python train.py --d_model=512 --activation="squared_relu" --norm_place="pre" --attn_scale=0.145 --init="normal" --init_std_qkv=0.0212 --init_std_o=0.0 --weight_decay=0.26 --final_lr_fraction=0.1 --dataset="wikipedia_en"
Each number is 500 + 40 x the weight over its row's rms, rounded and kept within 0 to 999. Layers, rows and columns count from 0. Numbers have three digits each. The size before them is the row's rms in percent of the matrix's.

# down: layer 4 MLP down (transposed), 2048x512, rms 0.0334, rows 1330-1356, columns 0-255
# up: layer 4 MLP up, 2048x512, rms 0.0359, rows 1331-1357, columns 0-255
down1330 102:441525495588494552483482529473515530496451470569464566482530541525531442489503462513487485457488479476490481482474508548483495512511503573527507472521500515537450509481527524546469439484509568452510458551610512552450496525475515468511476510496558491552535526580557467545544512544516415474512528520527497524542478480514543468453483486489555480486489571466500522508481462530563479428440498536535506534498492498497531518473515518530473458425542558398576440510551538502499465483495449490490461525468453518449434515473444566502528477463501534496494517560539540479440487480502504526458465447541457557516582483521449452397471487503522488457510555490569484388444532492569561537390511522536589539439489461445478516512556520450455495461479539474501590474475544484497445482552443
up1331 101:502502549498464541534441448546548458491491554502526521458509525566507540539541507509514519459488513406481500561449508482403457485542576538486427458515477499501425511498479544500520452486447477510537511473529469517476515503514527505458494482472479492468578535475458544533463421516596465572460543505540497513501560476547493565593536441492519450482490517524552433568533515455455548503505445464517459470511503495456454502453454533528471536489454514491477442488483419498522478535497479556521427546474501511465516503418508445529497473493593523482428517506488475506461518450541520431493474506454484536500518401549540567465543542511394428460464423541420429457464462485516491488498453443506532439434477539491522501483517458483535496420554513471485495488510508514501569465474491
down1331 103:482440492527566535516456480549523476475506538469495517527464543530538515559423462481405510516548502453551528526467540474477463541514539485531491516425490486589518498508520550511448503503453531446471495518466403496520515518515458511531530497479398459478514504498508500557562473512464421515545519472466486528540469523504478519425481515575495422523525513529500492508458590577536553493523555482439437445565485474510526491448494532548528526570534454437467509517524517555542546510526476532469509559552556521471529477512441445542450479542434404402445599504450517495455540456480462524527482441492434572581514551525519540467507591500514504499466485412438463480503499544514498456469476494499526474549463425551444568551576474497506515504490553551533495506551446466499488540503467
up1332 089:483470502603508569393465559471534566467545443589488548509558530478434440366446489494576481490414530541521458490498451513513541494463502448537531499467507471530475517550491535531532505487498512492542458438465535454500507519463502517529501491508434492502592469487501479538511527518549461493484440497486502546504486498525529506507553489517519522457534369508548503507426502530483491518465473518529518521433536508547493522554481512594472487509476503450531552551524471457511485428521485512517521494497526540519534512450472476523504475451439291526513515518485500590560480535481501521500480542460485445453482519514530516442488437535459542512526504483458410483483485472450508504433529477519522573543479383551466490489483493525514536552487537419546500505452529432518502523512510
down1332 085:543530530445522426626540529564414504458534628442492529529487480467566513602492539476441531478497493480541468527530575513449521431592445538507592441538499492481588485471542529483488482531494512506465522447461493505484500456535496452492511594516490523540460497496514509455511501463474529442551564586539553478504509444492484496545490435440485506534466639536462479483563468474488485523509489498501462464518465513443532394471507495436462484541474512564466493495466491513454480506460474523507428515516519443483489545488573518467548588500491452544455554495468461426484546432481570550518502454526544482495498492450484465521544506487512505498465439490512569478506516464496541478548475539470411466462525577509537436494472523508498430498501453569497493513504473594472495479468511
up1333 104:484511495468441560491536506499531514496494480560559519479492617438489483472600513478540479551493415495491511433503495512509522539462491515490502505420433411502523485570478459542512565549486475532538494512539516536504505495512523477500568493571568595499524491520566481439427530509524463446502519489564442477575511442524512560469483497470466467437511530498508549519494485478554502397550554493505486513502485545429495460439502583502503539537561480530470449531551533482504501420575474469452448584475480495508589437456526541512512496515528494570521504473502512462518568475459457573499482480483555495494449464508488477524523476505523532454523468499564450454539436475527468468509471498510496545549472538509417495485485559518570442487531537574472524427503539545467569509388545
down1333 105:492544483443479543484517544466486488501484509470516497509509544466545484486536544522501541531487425479502511464523494507535525587440525468529512519559505478505545488567486513516450583518511458545497555565517529447466499510500503463533581543475556580509523478491548547473496534462491501508510516503489410488587539499507544516513503527478499490501497499506562454523528469491511546441487535541507469503516495511466545508464487560535487497490478504555483498419513496538469584513529472462478476546441555566399608431453524546524458494466520492469492471469479467390571560486481473576494496493499519479511441508484532448558549514476459513400468569531533450562573449525506461502514483510523434540532488489601504489496508511519526442520476541521512503419507512492592504535343670
up1334 099:479527466474514558451534402508507453478621615469475523415522575481502536552513514454484448497641449479390524434473455523474552464509506508492461585475553552436489485470530473467452475473533536523504452551486504502533546438477500561505482448482554496477485546386505524441522475516571524440540469521536471501476549470521511602581538517484458504408419478471500531544521492492507441478560517433496543489455457548470497443469448490476495476496493469546514518498495530554451496513507513531540492508524496407535496491530485495514500503476533430504492427499489537492515463470528500516530543458504507584416476510519483518517559560444525518440540437494494469518548516523521554492477532445516468381502541483524482458524443524428418461491476556500489459430514475449480497479457481
down1334 101:479436436501608521507480483493536479407499513537508481462538527546517459508450461529577537486545512502558486459472458525522511567568616460491479529583499510505478503477537445526518468472555534491466525535528428538501511526505493475465535458548548501612512498508528474428513501469472547506482419515506501586484522537493483577519530566530554538472577521508489529545508526491526518498531542512542425472528489452479409563518443500492476492533500459531464563542452466531550559523521442454478548494550561467465525470437471475497507458500509429577526522443473447496416498527497499557561488477523461546527457515476479564485475497475549435411528551486469511558467505545528513471577521472487523493482566460547498425493525524497507499530431534517526470518490519499530518442545535
up1335 106:481454565473477457491466507483496517598526484552501454503605553502439529450531508522502511560537494550492457537542523493421537512498505538504510484527497483471474514515511461489539462488434449476522536513497438478442455506528484507512454502440511515487476514483494471498457523490550482482518512549484493555571569506484513473500594495486463521554509430428475442542506495462492467402568469466481551537456507418530376419487500567517468473520434550530438513519529393510547467464464456475529496601486452514619632543511519572559482499452487470482542496502435492520533525505483447411465504535532453592550549534423476487481485554510507446429508465449479536507517443573469466540477475455530496434478474502496513374548501468482477488474528581467474508411543503448434533537522486
down1335 107:558482468456550543449468541461459477470493506501474496545521500489465460513545507518493508511494434487546443579479520492466524552528585518542534572467512487488505469460454521465461450474447460507498572500574453517505433540532549494528496552499550505482455537504511472476435450528491544452535462534503486512518530552462496541470480434417523606496521456468479503493511468471409455520481489499520493561481540479521372422515490497448436460488484471526406502553492581527457429494476522516587537556450461534511536491488485579570512491472448470491481422551450471527472447511431493466471494491603512512474538494537480512494537474488471457436516504518558485516532505431586518482496545603535497500514510575459531428495494525376443521507482526515589527433455556550446510522454484
up1336 102:470542509502506488520512476522481477479550593518607430393546478477495529543519522590398491458509513571497580491446496489469540507408529524489585532489494478496449496505470462520529518495541487533471353560485558529492565518393472526550519522464511456549540480452427463474446488509534561522544473543457494537485465540568534485482541515447497474500426460471593564527480516540435442537491466459472478571484521466449532517482466452467433536508520560511433469459544455516491504543517468533496505494557465470487524448483512441531509511485534447562492493486479543459534485540528477535456527461474547428573483472476507456484538521474519518457543502500513481456506498478539568505494512494479537542483477503473514446472460552490532409511473521472473518553486485478521486453511465
down1336 101:452491466523478518519488518500489492512498466546498517474488503497542417488457511499524515497498507518490493460546435459500500512534505571472510555488511537465453534464513530451549441516447485480489542514412479474464481581530503497422445556507450565491483514462574484552470508474607521508476523488521534489492549543534517475463587466487546484475530498483540551496552476494532550479528541478468534406455538489571460474469532483495521602508506553474447475521518461488484423547501559510467512539542509516456499533540439466444504517495482481442518569442487504480555437498453420494564520384457498512493532514481552403541546544415503473536522490511484524512481406571500464522530468536500488462420497516499500566505578466525541512504501457572482499461508440446579514457439525
up1337 105:484475563426517480511558467547542466500500504497515453464581518466486515525468444399548506557587453534482487432540471530488540532464470547564539473462480461496458498515518458569509514425548490502524478470470443452528531552519423517526415593512506514538500414442559510446514537515466487506501532515464553529503493440561480487563454514570502474561418435478481514570547427561467422486506481461569464505486532439490469444496478512476466545508555589540535535446538523497458481402551512456547529465454518478531529532499483457519491527461515458435457409551491525458493466566459530546519457494478532543550539561491483556565514516509496513485513497454470527430564488501479480460525494504443504495467468527552472500510448514580476523505500492495529510502515487530499503517464472
down1337 107:508551594426548511537514514526509414547482581500554460457528498473550500547486509457493522464524428531465402503543468533549429535465402469448518432470496450459490446439517440527435550475479505480492529462485504498476431531501535525399454471507526526551468520496472525522530566426502508465460592523464501473483552431470468495570593514537538562460430524514492502461497467476539461485506486484536524523445463442523520480490554491493442479548504539506458509446500512512524510534560465504514568489513509454487531524539499451506552536494488360498483504426489507465544554542497507531517548477491488485465521571441498491530510513509433504603530562528517479456486474521460459479500505437527518542425543489498483557433509539523495523481451497499448406541477515461503517503537530
up1338 104:509469470482544530482469427483501507561461486472500518497495497532502527557493509484451493467587532501488546465505481418429454532489505543501583480513488464474465543425495509458515523468450569521507468431585557476483611554420436519502501522467472595506519472522488440448500405461489486485534551536522593537420504544519458516545520485465481522539470412502507540507510503503441460531522497514475485461510558458503457503488454466460512499486526516530520479515531399496472519503532474599528494522454512487461502443531481448501574542513498431524422476538496466555512519454475437508444539438453474467385503442488543529543503524475542515436451467538525537555501490525469555516558537486482495531446542490463501513465531589539478479558496537534445588592575511532445528462512552
down1338 097:507472420498561557478474458502544515539428490529460436494446583535529579523497523553549470375487402495474425520516450488448401514503542497586505533499532536538448530482544476492486506519466563480435474434471542425455550532538525471518503477485465579526523542540495507504460467461540548502503422466553523517492479406530513482467474488479501438487533532503512497519407417417541560568546491498448502451533494537498490418564509551503488480489496476524499421491515474517534524497455526448447507507424510512452439464497473472543491453524453407474537510484524428501379510504520532510536545481486490520512474547510517505468587549499475478451481552508429532496470448498557559516477516511489546609450495390496505484553471446519488496546554517499522515476455456456448488508428487
up1339 093:486551567406528527599514385537508380455471660449585459446491550506535563599566600516457523480564426445494577591553519472469524481613506551499487519462543453517448475494509568515519482506513596498477530529504532500504495452508479535464499524495481485437495500448453580501491484535479547550511500513481533515560555468446524511645537431527523469540469560487494446508567491458416525511526509504483463531488497456467486467463464541482511498469520533527406480509450445505498513540405488495513433557487516458507460492479511453489569493450556540457497451481522430488434459488536491487431436481462550576506501520532474522450482578503540551492489497567492508479509468507527499508496483454501483489482474509461502497443517503440556458458439515594494475545517553583498549443507498
down1339 087:456504436531505445547476516514476527501490493525482513455481537488436494474491481536574521543477503519476467416523495565530491577433496475530481409422502491506491534496500450515505532494526482579528500529524579528527546479432485530558487501478515541493446528447537440531449526518510529482452505585537493472430419456536440475441546547467540509467486513522527534413461506519566496588555498517486518456458548537534478563610460432547551533485508558458506548465489476411481461491524510568487531445524499517449560560552504467510505448544515352510560481475419544616506519498492520525435541452563495476441482520453491519432528524489466507427543461516487484572477509443505476449469512463549467571538506522585504470500497520529520482514521498428546445486495498484490402534531475
up1340 106:512482521507529444516507469505556465477501534534470439471567523537559510564458473518463520497558495461556501575489511487458527516465459522493596493544486557485451481489492532480476492461534458517497519479504440431472523471545515581505523498439494547538499441519520494512532480558485495489534499460563481522467585524543360444571504490440506619485503449528513547530488507472464494536500472472548452473471523466513460507474468564484435523485448565519490495494520502558523506491416527482586543511559441509547515497536549485515478523554472505536466443552573470498519455506532478472508495510516508527535506590442524489528545580441481446507455497504516472453502486523505541534550486449508461397484476545460533569497554518534514545594511536575490562481512524549386532481494503
down1340 107:469429441506494525502553521473551532554520457491498510456514513486530441508473466487501487522491540544517470538490454464524573537490515532465584568466526520454509537574486505528490533555525481474555504467479469476485468450523494500579576482587466521458513490504517470506527456539469481456562473529457491419521497534481457436478500523487531589433532532544525539527479589421468510498454502491520555487540530475547468486490500551495426545471437599427546449470501465575473543492417503475476541486557509480521466545481562514515546485431469500506510498570566525568510450444563498497483460550516429525535512521505449433606494535452520458520486476439557511484523475514525482506511527440499478451454512520388512505480572478447531451562442479496528502439364530534506554453544440
up1341 099:482426492545434538483476515541534524504495494525514532477563573485444508432462499504466495538491418381523534431443547436555510511492502484431532494484424523434477467459494590502551403502479490485518472515455510413543482483504511481435568461541486470506412516522531596533526466547550495488470442590513526451541487520551523512471511408515490508433492498497475505564515522501476476510510500480554527479523511524485557518551425551497515447471509493445491566534488505428499533528503476556523529475474468513509456492466506480508508416474400470535484462493499517443453476532484531471473487549491466434601539473507511477472517505489541506441496478511455479478500540534476507487480520473615502507432517456507522537498529513515507496473552469454480502532489485485451549448467498
down1341 103:530517508493543547538457526544493515495526479491495493513543448461481473459507472504500475515464456421514506507439550560454488521485583517489428510519448506465564483525541519473550440507471490425476596482451467480484500490482525481507529464544542427564505473521490516460554521551527575493423463530464498441456532476511532478443499451564517516500501518547454527466565532516475548500539455458472456512541573525589561502501523475460490444487474581490481480539419563507532462510529420501519544563473413456457478489472424498530476429467492554508539450490529454482504517533525559439463564506525484468488529473479561477518478444428533438452527578485466517429509504518511531543453514463602523495480478494469434531432482457534517558537536485521536521503585481460487540442513503
up1342 098:508478579537481580491514511500493512540453500532569507516464483503475518453513453469459496469516444503533561501491528547547498538567465575487526542468513508518496430453572537452554438481509499431549489523497475506482554516515489518505507483500452541506453517531476446536475560560509470508519467523531507591436553461476502499550551432570508468524474452496488580519480456521541527522501428485510520536448484507416444436419507499540386531552509560499445597475508547411490487532534480472479482525463481443537511483492493503522455570413467516505421542479513501484546497493595508483440443470506467517591575461463461481521476569537460479506521458418446549513459532546480560538589428493545477501458472565521498465495517549460464511497453536488449483516417507446534493510506528
down1342 094:538528535435538526458527456521512459543504486508492452546494516464501510485508461491487494431499464527530498534523521482509469520514467488515487561485510544513494385508537542523457502476535502521524514517553456512475504442465538472485504506480519561497541461495486501496491538482483559482460483496564567497478547465504430507472590500459600573540527515469510483373534542475543525431467510464462465542465474545501499452476521398432542558456490472487460535466518572489569458566506525486528537486460506458562520449497489549478482505441488469492507523478427553509484585541469486477479550487551553519465539482463521474552506423468488494487508535538494568490552479513502431537584473478501490526499528501512474504567484487488532541540498481532563539505481431513497587483501535
up1343 102:541457493490464569484462497493518525481478496541430555459572597496432467537471564476532473496480447528428594446570532531474529493431510519531489448452403484483448523520525479484577513491443479480511398428408474390596486454543516544467531521487465509489479468478580445455497489500511465521444489566485459514494543454479501549473556495506529496530533482480557535454500504500532506484471501517466553581498480514385522499475494463533546504541459508468522476550490459503501446480477493472509498472450525499514496457505452524439484476444589479548450509478503555486473534568442510407535509477452491474497472523502458464494469456505495474506516497505477504487495501543506536438455496557486492448541470541488431436527513495565487487446479465433551476553472483535604466569483563
down1343 100:525444416514467531468489507522466530557488472484455540519521447520510531497470497452479498499498510484491501480530511419563507467436484538526555518472414544505451456509472421512520466464496430484564525398446435455551460472526497478462471510529499552508495422485489543541567515533430492522499528493510409505478514476466496458464491540472519504534509508580467513488511515432509529506529494515397545511431501541471528489504510516474597499479480473471487477535452439583462517501526501504502486532564529477490529438599467539524444428505504514490458534500534557481511486551468537471530507488457510538482453540559488536528437484485530468512565567486458475564570462509478538485452409502526565468445486548514509422500421524487451523446467475523532439605429545548518455534415554
up1344 084:461512538425340469506475427632540441524533516520482511509523588544603541497467433503581555478474506495484492532518507452489513554531495468487535540513507548520530482512477626451526494469445560494491525517502497481474471505538477450435493485503529509473459469521456458500586548481474507567432547483480496457508509467521450465482471464486502430648525494478510539560559517559558494486510550461529546540487549481518445564409514506493484447429560538515431537460572513495489453539527471517454537499510462480463447495499526497474530512519491520530454529510482481466515483478457490558556492514512511465490502513448440519494492462484492530485479512520466494502501459529486545436517466496469499549412453461530479532476443547533444524481580454531460501501551530521405485518507570
down1344 083:526499450515542460398563487472442577533568431494485484510419515457386495342573533497525569461412487435458536438447499525479544505487501505488516547503479545466433473538538478465427556425517484490456523503527495555463516516472533510520536427508485495560492482445529555531384467503511466452538448508522518533529491464526593519429499465565492480459492503558505529544587506506456516495476420497525457532511466481439496473472431549488432518495507481562457486514450484547499553504432548459485537534526504509543612447473500514546465455431480591524522546519525467423516470434535511505473496508514477522449497507553522451528498479455530497502529516510550504534540565536526486488422468440492509453531506421475457500437558493421496537485469454520468593469463482461453514471453468
up1345 094:499596511445437490386525511483524524497518487516554511497538500507461565475493459487515471445508423490515554506518501487487436466519562514458573537474527493474505558524477532484567490499457532428536584468459427553454514544540462528485416579483494499510516466530482576546449485489438442461486410518566474523596513416504490540521487454542511472481419411493555508496475439536539479543492511515518491513488501519506451517478500496514506473532489497514489575509482524441480479491463526508515482461450429419461522534547443477509535517492515546511424447542549458472541570492487486490538519503432553550611542398528484487505631475546523480489573503485466453474495533488512478468386503541515491503518467496518489431546456495605515502470583490501568456521478509557523509461457517
down1345 094:527555565408531565527477466546501445410485525461558405547533471500552481503555492497473506466553516513465547499559451491524478453497522510501490474546416488449456479545429510464433468522466516498468566512524463544527512517488509499520443607559551564516446455480472496513440544512411511472549461523546490583502470452534508552601565518517437476581467488618451449508534473483484533513527500557460475485497487495565504501541549440471569494501498503515471556527479547604509496493518517535506488515507499476459464487588509519498532474566450529444465445493543466475530491505527470451488488520523505519493487467517481461483513491488526480582501554490524472449497520458525520485500512583471426498525446537517503548543516491490470552506520438499509487522518532493537461542416468
up1346 097:475462435452504529562542508499510522528474469568529559487507562502438567519464482481623546591487497502504601463520466512537531514441458565478461585508486416513550472475505449437530526466467493512503436570541524483478511554459525511458553484467423562469482447511465480513526499443600515494535504495500510454443488455467471563442578497499536552503489482508503457513580582573510556455514471512494491564516540440495462500558534467564456463539518517489440457468536599443499427479568457502465478474528563454553487510483445589492518548504559399543514511562505487498566613495448520475462498541500561509592516436530531457536507504497459500462524504463512550510481551452541506409434456493490509467514540548477499478527601542576491494454479562420496514452437496461457487431491530
down1346 098:490544502453515487512495512482532504510563459554501489512502501499467514530474512489575559490461483479527514482471434528426485490541476577463465482451456475446474520488492429461568490453457547566521607492528539420469527422496555522472489519413513567532529488434465507483512532460598500558519506502495549597519536447541478539521566441538608546554517506469512500443494555496512570441566483520527454540493464536519463515590512471605471466471504497437460521487505537447476529520555512456465444503516465569466480481468524511513475538476489420561445560548518511516544576473567442576550393494531505517471475485584486480484510511470511427502516529494557531517550447477474520472475508515508487573481519512554519494487542476481537437498501531407512528507447461516556521488557486
up1347 091:446518522538471464527448500547495495526487519474503491480512489433502470551452491505560485552519545484532499508504524448483494454510467539442513469509440470417476524547528465494550494498523520555450453488580503553480481559563487530525541570494469554487488456532534500557505542612503448511460486488548457518532568465536512504491429507505458552457426531441473543471507523491425531483573439434528465449467488444452428437504441600460408511477465506537575436487555446496526484532522458538587570529585500569483469481456521511445557483516521508436532403550557505468478569496500577508557469522456495585543549504499561558513532483510464481488537451480466417475504453434485506532517489450484555500570529535510483488492513445551423511565518535487567553467501474477521491541493587
down1347 095:516486516533576577521499520502520567492413504513541488534445517492515444542523507527492541484451500563515555470474427471475509489546530546483543512505488504457513510601500471544565500495512507569523529473445536480546451525496480481464515547465470506546460531417496555526470441554517468516534524404453541519521563570473515480525463512564525491563461498546498631536493433570538446530484555570456540488493533539530486542496499527546503501428451555546506515540487480472563487422489494452496546517457528445466487456476531433476476575482499537466585462467531488542583488506486529506500493461421552535491503531553530514458519346484503468482439518517504470497516492529507520557477562500478460526478498497465490568520595445427484528557496491499496495444475417514493554547487452
up1348 091:389559483500519487486419508490571512481503510510500504419572505535546562524533537491539479517498514567526486476561415503507442540489495503471518464501550529482543478454489494441493506480490389524527519473548516440520451535462455562448533438491518478451564388532507534513484447518510531550520466539525552480498520437457483477521546430501555484476516469545532517522545492523487483533429533492538541480469524537480450549537491473535531486503462453571504510507574435520480450546456460567564537473455487555486540604487491449510432484466491474532446478437525482511580459502515508526488525514431542515469494498486544571564489493491476469489517521510455425544476516585481510477471535546523532513523499501504484432521518499515512539478559528460560599629463426508530504479510517
down1348 093:513453409524496484498515579449499536549521497486502547492502468473495508474496517498518458443521336538423489475470533477520501470483509452524509535484530470528543524520484592555521449497481600506470536466504470499437489579451538543492505486434514505520453440516460463474527568506492481491570503539542565466561500467535474514404529525481507533429470440446450469481504483445512529474527469474500518465488531558498486523497448452465432469458519540504540495466451475501537470495531520512519482506527508469557464450476502516551545536419489538542581481572580491517467499464575521477467487533485532468484462539528528473517441526466568602465460444418515497479525488494473448471459459483538581533489460460452505506496443520477535506499545498520487543537501497537493478460552482
up1349 098:468479523526515464569491434505494485521461464488492553488563539545511525457453559567460453451516485558478519539466461522483469520520425523448576464496513502486471456507470601520548455465497466474528507472497429556487464543469484474438530491556560506488467516502495477539560495554449451518510529586497557530502479493439520545540550490577476540531464463509503461495499548527528406468556477499555552505473599502464413474501488553505474485487477515507558476467558531471509479551487473476459472514496446505596550491523494508489481565501479496556429547470468536477519505549513508439497536506524507499487561487418444448529483539486512461588497436497465496490528553566458468566468492483585525545473448534523488499468544556481482484487479471531547573532486573485567515547506460
down1349 100:514524540485483481503493451510526460523476518500557483479504542496493601520484464496484502459485499492471479491541504532510487525477527547547551482508552488454488386488492569486526507487514488497558475520480457503495529525466493496439587582417482445548443502465556572534542518450522484525506508520461467492453451511408413404601466412559585505498442499472470538527502524516578522563524506467557450458490508566482530509479463490502470539446471511489476495531551513480528520577498488409510452498495502507544492534471551542445504464503499401472487560456563525518402541487550484535525534519565505536529476481464480526477486455476483485503441454518515490509479445550515464542479469516475499479429491465495492472503529501425513454478557548503573456577473514510501554521525492
up1350 103:552490534537441504448531467504521458506479526483478580523507556522588504532525483518504513519535439431536441519488495506479454534569529533517507495494542527465517489478529527511525466495480438440477550495573449477545518475506500479493481524486510531496602456481515448483510508496524464548521431528508516479502490442480568514570491537494490466445556532504463486539523464477490479519609508457517516487446442449523521477388422514511504488474495499487387549491504436502474503543486500432518443587527546504557602516583446587517464453496518523517453520500480449458445488421514475508469467545459461513552478496433516496533555508480476510467573526501496474516505450571427522577513492510539465496450522557521464432564424520547473476518480530544492565507505429506563494483507530
down1350 101:509496551455487497482543455545486516493491560486525570490468516459508504472524441459495502514449517425454448498502515590498477508473481488481477513504492466517487518531400527518508486463598483461426540479479500402551540517546526470493459459458567425477485519504540577546515539502497403512489479508496550491502491543426577477495479481526412530485512531495489604427508499485520469476489481468407567503539501533507512478501441492526485442562548570504527537492582516526533469558519423486471537451489496462497589503523467571533449440442402539542494531490513503494479561461431513479533480473449545474506460502449453464450515436416460587472473551555505519489559528544477493541556444518447537514560523490513414424549474517506482481604473452450510467421448527510542538538519576
up1351 102:495488505570480495490508481507489480462476584585540494469480508522480414535514501490490497478561472475461497554524474513530552490452493525474440465532494480403541434486540506494520481436461557491528491537546488496515508455517510553531427596620571442465583471518540480506443489480505460520419471484537506522470451469504509510538508513500500468549476489478503499543557413467541410567498528459488492517461535501430528477473521550492485504521553535486521494530571536545492504498554431479569494492576590505557546583486512538599445483456498450464432487513443587563535514499538535467490476549543447498528552444470522468442529516415470561520425480483445516504470446492480530487501500431534507505489476538487539485494430565506464503534571543510507485462561497542546431578474549
down1351 103:467470517526519490520453492506465488530541549490501524472553491491505505540503532450503498501539435459534494508470471510516478510453507486542446476484435488511479470462500493471458549445443532449474510494586405470567498480475478441465508470497507525422546488512475445489432489512464600497497468548496495548543510542470560560489545529446527518523542496549479486525601465511567505593488567505479533507486453462448482490477413538571484476496486440498458600515463489513457516494595504456502554482549543572460490518540518509501502398490476464465544503488443461541553475528484534431528532481523507440507459450507483456491438520456477548413459476560456545480486466419487479520500557446503543529491488529477538545545493484474526495488512475486498536465490511507501536482485573
up1352 091:479460434561509475482517523472530544517489508604520517467510542558460559493475486508505444527520539477401516530510487498461456485462512519477484520459453558419502525493487519453505450507495522463422458476504459524538493460525491570460471551470479471452501442460463519496533524546532433501486505451455523476551532486581451455463445503461481450512525494526485508513543530488520443547505445490567531502529512491503531503551469519439518470550506465478514588478477525493537459595465451478539475465407511473546480520506468471471501467478494585484498430504505457538437495504561514513542491572512549431513519515454439500490505490481477504450450489462518466568455529456446511499508436435461439490419503498489461551498522523532526496535453499506459400480531488412471419505496509
down1352 093:473505469506490507494566523486498560465493537542516504533482513478462543473452476416486496586470500438470526530462521444539496479467505514508515454479491553490522483477541576546480436512505482530508529481537455538549492444523467576479470517394448543454481513547424562477513530471473512527453544442455469530565532506536516525439480447466492452520549525484471481543589489548494461544539464429550556525436528497476568535513411508455490434557521452470501466463510529475541458540558478513501510415423457450557484502538482455494500488513504573549518431486490393520488534487515544498501489512506575482494490498529462527476452502497472470482479436456555494538441528492464529460523525428478407475411595552507478570493522452495482506513445503498524404502560479453456426429541491
up1353 106:505480448504525528554531507513546477547460509503510499502562468570532513522478442578459447482633535472529526512518488494534431475482453417565492419493518553452493501567484480505526564506457515475515450461495484478474589496399527520438503461491527460501603499482484422561457443519485482513520507506582544553459510446510530495477468431531484530460458462538556464468477488506433537500491520532524489556521528496443496454488392498448456473495494518507551515557504438521480490494500451506484435521467523411496551472498499530558483498534468417513507453488499571569544600530440554508522537496497472464463542470536495435499506467508432516476503462494488471524514503494458510491496512386518583465509502550484407486451457553512495503507524474525463545446533481474424523509500528
down1353 102:530443358538583505548559514425517535510368542559538529499472522567513558472572483611512478443513515494459522475618423505523441503415429493535506512495564503522524493481493523507472492499503494498484563461534522508505479517506486431506481466486509548413495524476489494551484534473464492508541459516568463505499474502581514546584524460481490524510467403466557514458475497571545486574494551428557508528530527529506498425480512528547468446493484475496531553474393516558529495494486523534488536535524461537489542481502518463513532485541530508512485506553544500462424441492565448590506495541534512513459449508500435493456438464509422495468513537460539493490539494503554439520509511496393446421453455540549503421538516533558364487434455552522480544462485520418464516536612498
up1354 109:455520501491478549464427512510557519461504495526492508485484569429502500550491478496482492553487456452495559546480449497438478537505505567444550527524543486480470457511476520509539526496461456469462549557516471540482518506488450575538416489505517561557417465487465514549503469540485472553505488513532553467541521460558500495461520504568532489503470468454506490475501403549558507473490479517547579534523564479440470446453464567458505560457488526623424474521493525509484497432474566609500509540522481498528496526529483514489501524507435500486468450468462465475522526486527558527552516468481498494505520423487487528519527492535480463531576578554548446522534498555463580450505462490499486470481512502469556512495478465529530428525493518489544462457478511535558521510444574
down1354 110:475541498486520523545486527475454523483561459445524514486470451453514528503526496481504529562483504460491496492461461486469523489480508496529500510526544384578522484470438455541452445536453514557508542568532467566484532516505514450561551590500516510525447503427473533492493500526487473473509576550488489467497536471550528474502543508536430536484519495535516498520480444582654469503486484529490625460484499521580483508522493462486528573506511509506501452491542547526494487511491503515466473493578462515487536519482472441555454557484458558504455570427457451434518440448498503592472464462512502498469456441559458427574468530462533509512528512539580537509509530487499565498564514517438463458450458529465530483528444405570487511500503499503486461481472524453544524554520482
up1355 088:515516528499543559533513377589536469432484592459537478523513551541516474502494550517537572423497528480450477519433512482502437482502512547458445517504496442488587495505456538508513473459549520475496481440489525444494530498502523562518536469581467468561550527404506570477455464517541550513474541523547572581492448541486441524500546480554488514484488465532531490550535481517459551449529517531524540487426476515549506486515447471504521525502401512517540488541451499500495537599511489460561573447434545513467526483470476450478424484510536462512492465481527508516451432469499514452534482434437531591526494458544483557472493466485471498444521485516452561518516576499560496439454495460484558497402409501486468421493532544484556478509510480474524455621538488512492577482489512
down1355 093:485506532502517460530508566459420515529515506531488499514542494418460469477493498533501464578522469489553510497466452455489480509521527455534521437516536439481516488447412554484442494521512568522442504511557453440416498527454430479493540465501506524492538479503492457462396462507554572586519447470482523533556447548428580518525481493437470530578454553518597485533506555523452533495525474482577527514525611446523536458449475497517486467524478470514509500504455513439462416508532565483494643459456517540461491512473491532475410518554445520575500569479564534495485504460503506489540554491517486498464451461488493473513491510573456571544417480438488479460472516472525526515442458497517557541440495509457529478478482507552505595412577537499527551534515479531536512440483463
up1356 097:512451545497436607508514525493538541550478460577457512489534526511558530491437465606571448423531503546564595452456445522469577545446419531515520541482455511510491514447531453493544512423502436558483514519441492512499496494499478501516518470555559500505509533486505590471506483583458482523501440495493546553462506448523490469495478511452452580553418456537510454502477538476471466505542431509561481479478553511458442499534499504475516542524550571485468511481447528452538512435506473539479474540469508526500511554495555523482529493515430550557476494537537457564469459516553481407570525543467532561599495540492494481535492481544439506460546456520449483475491620464461458442530498549471513530517542512492454467474470526512470507509433511504433528493457567496418480518504517
down1356 092:483460529511442567500569585468500575473459476509496528475439516513479532508445558491531471463459512542578515473502488440455524534487458525545492515451508523526498531572518471484470532474458461607499536519536451482473542601506470483519565456569509464508487483463488518496514530535491548510526433516475496531463506476531427509448556495512480550544518492518507489527504558455437481518580432478535556490481465459512489533498429579542471497504551531498517491481473494500503495424489474485489495444424550549492452555551499420451573506530443593596500536495487483553487485564552474487488491542527570547551494441484437494541486503524462464433591500414491473510523516488466418449501474523486499531471532521438450465475561571525587479542449519480435523561471507536518475453550491
up1357 104:505519523443481566464511448538524441487624542490486479394498484479483524502489530514432566508517527462518465521552490490493508502543512485528512513487548496398461437523497501478483517491486470571547507473453510460523542469506507569435414532486419512524471505457534465442521493502543481500501503573578476542475442446526531465593529492537492516501514515438551512496489464455514468482524509488464465430401497582524553507509475501438518513541470497546495499496488485489432498426545577589570515511497557432560524508532517494441414477496527402493544504447508526587493462502528532485512507456475516548422511496482584526550494526502485423489525497423427520497499494573487560502494512470535520481524534483559404476435512568495447482485477515490506477585512527487536509578511524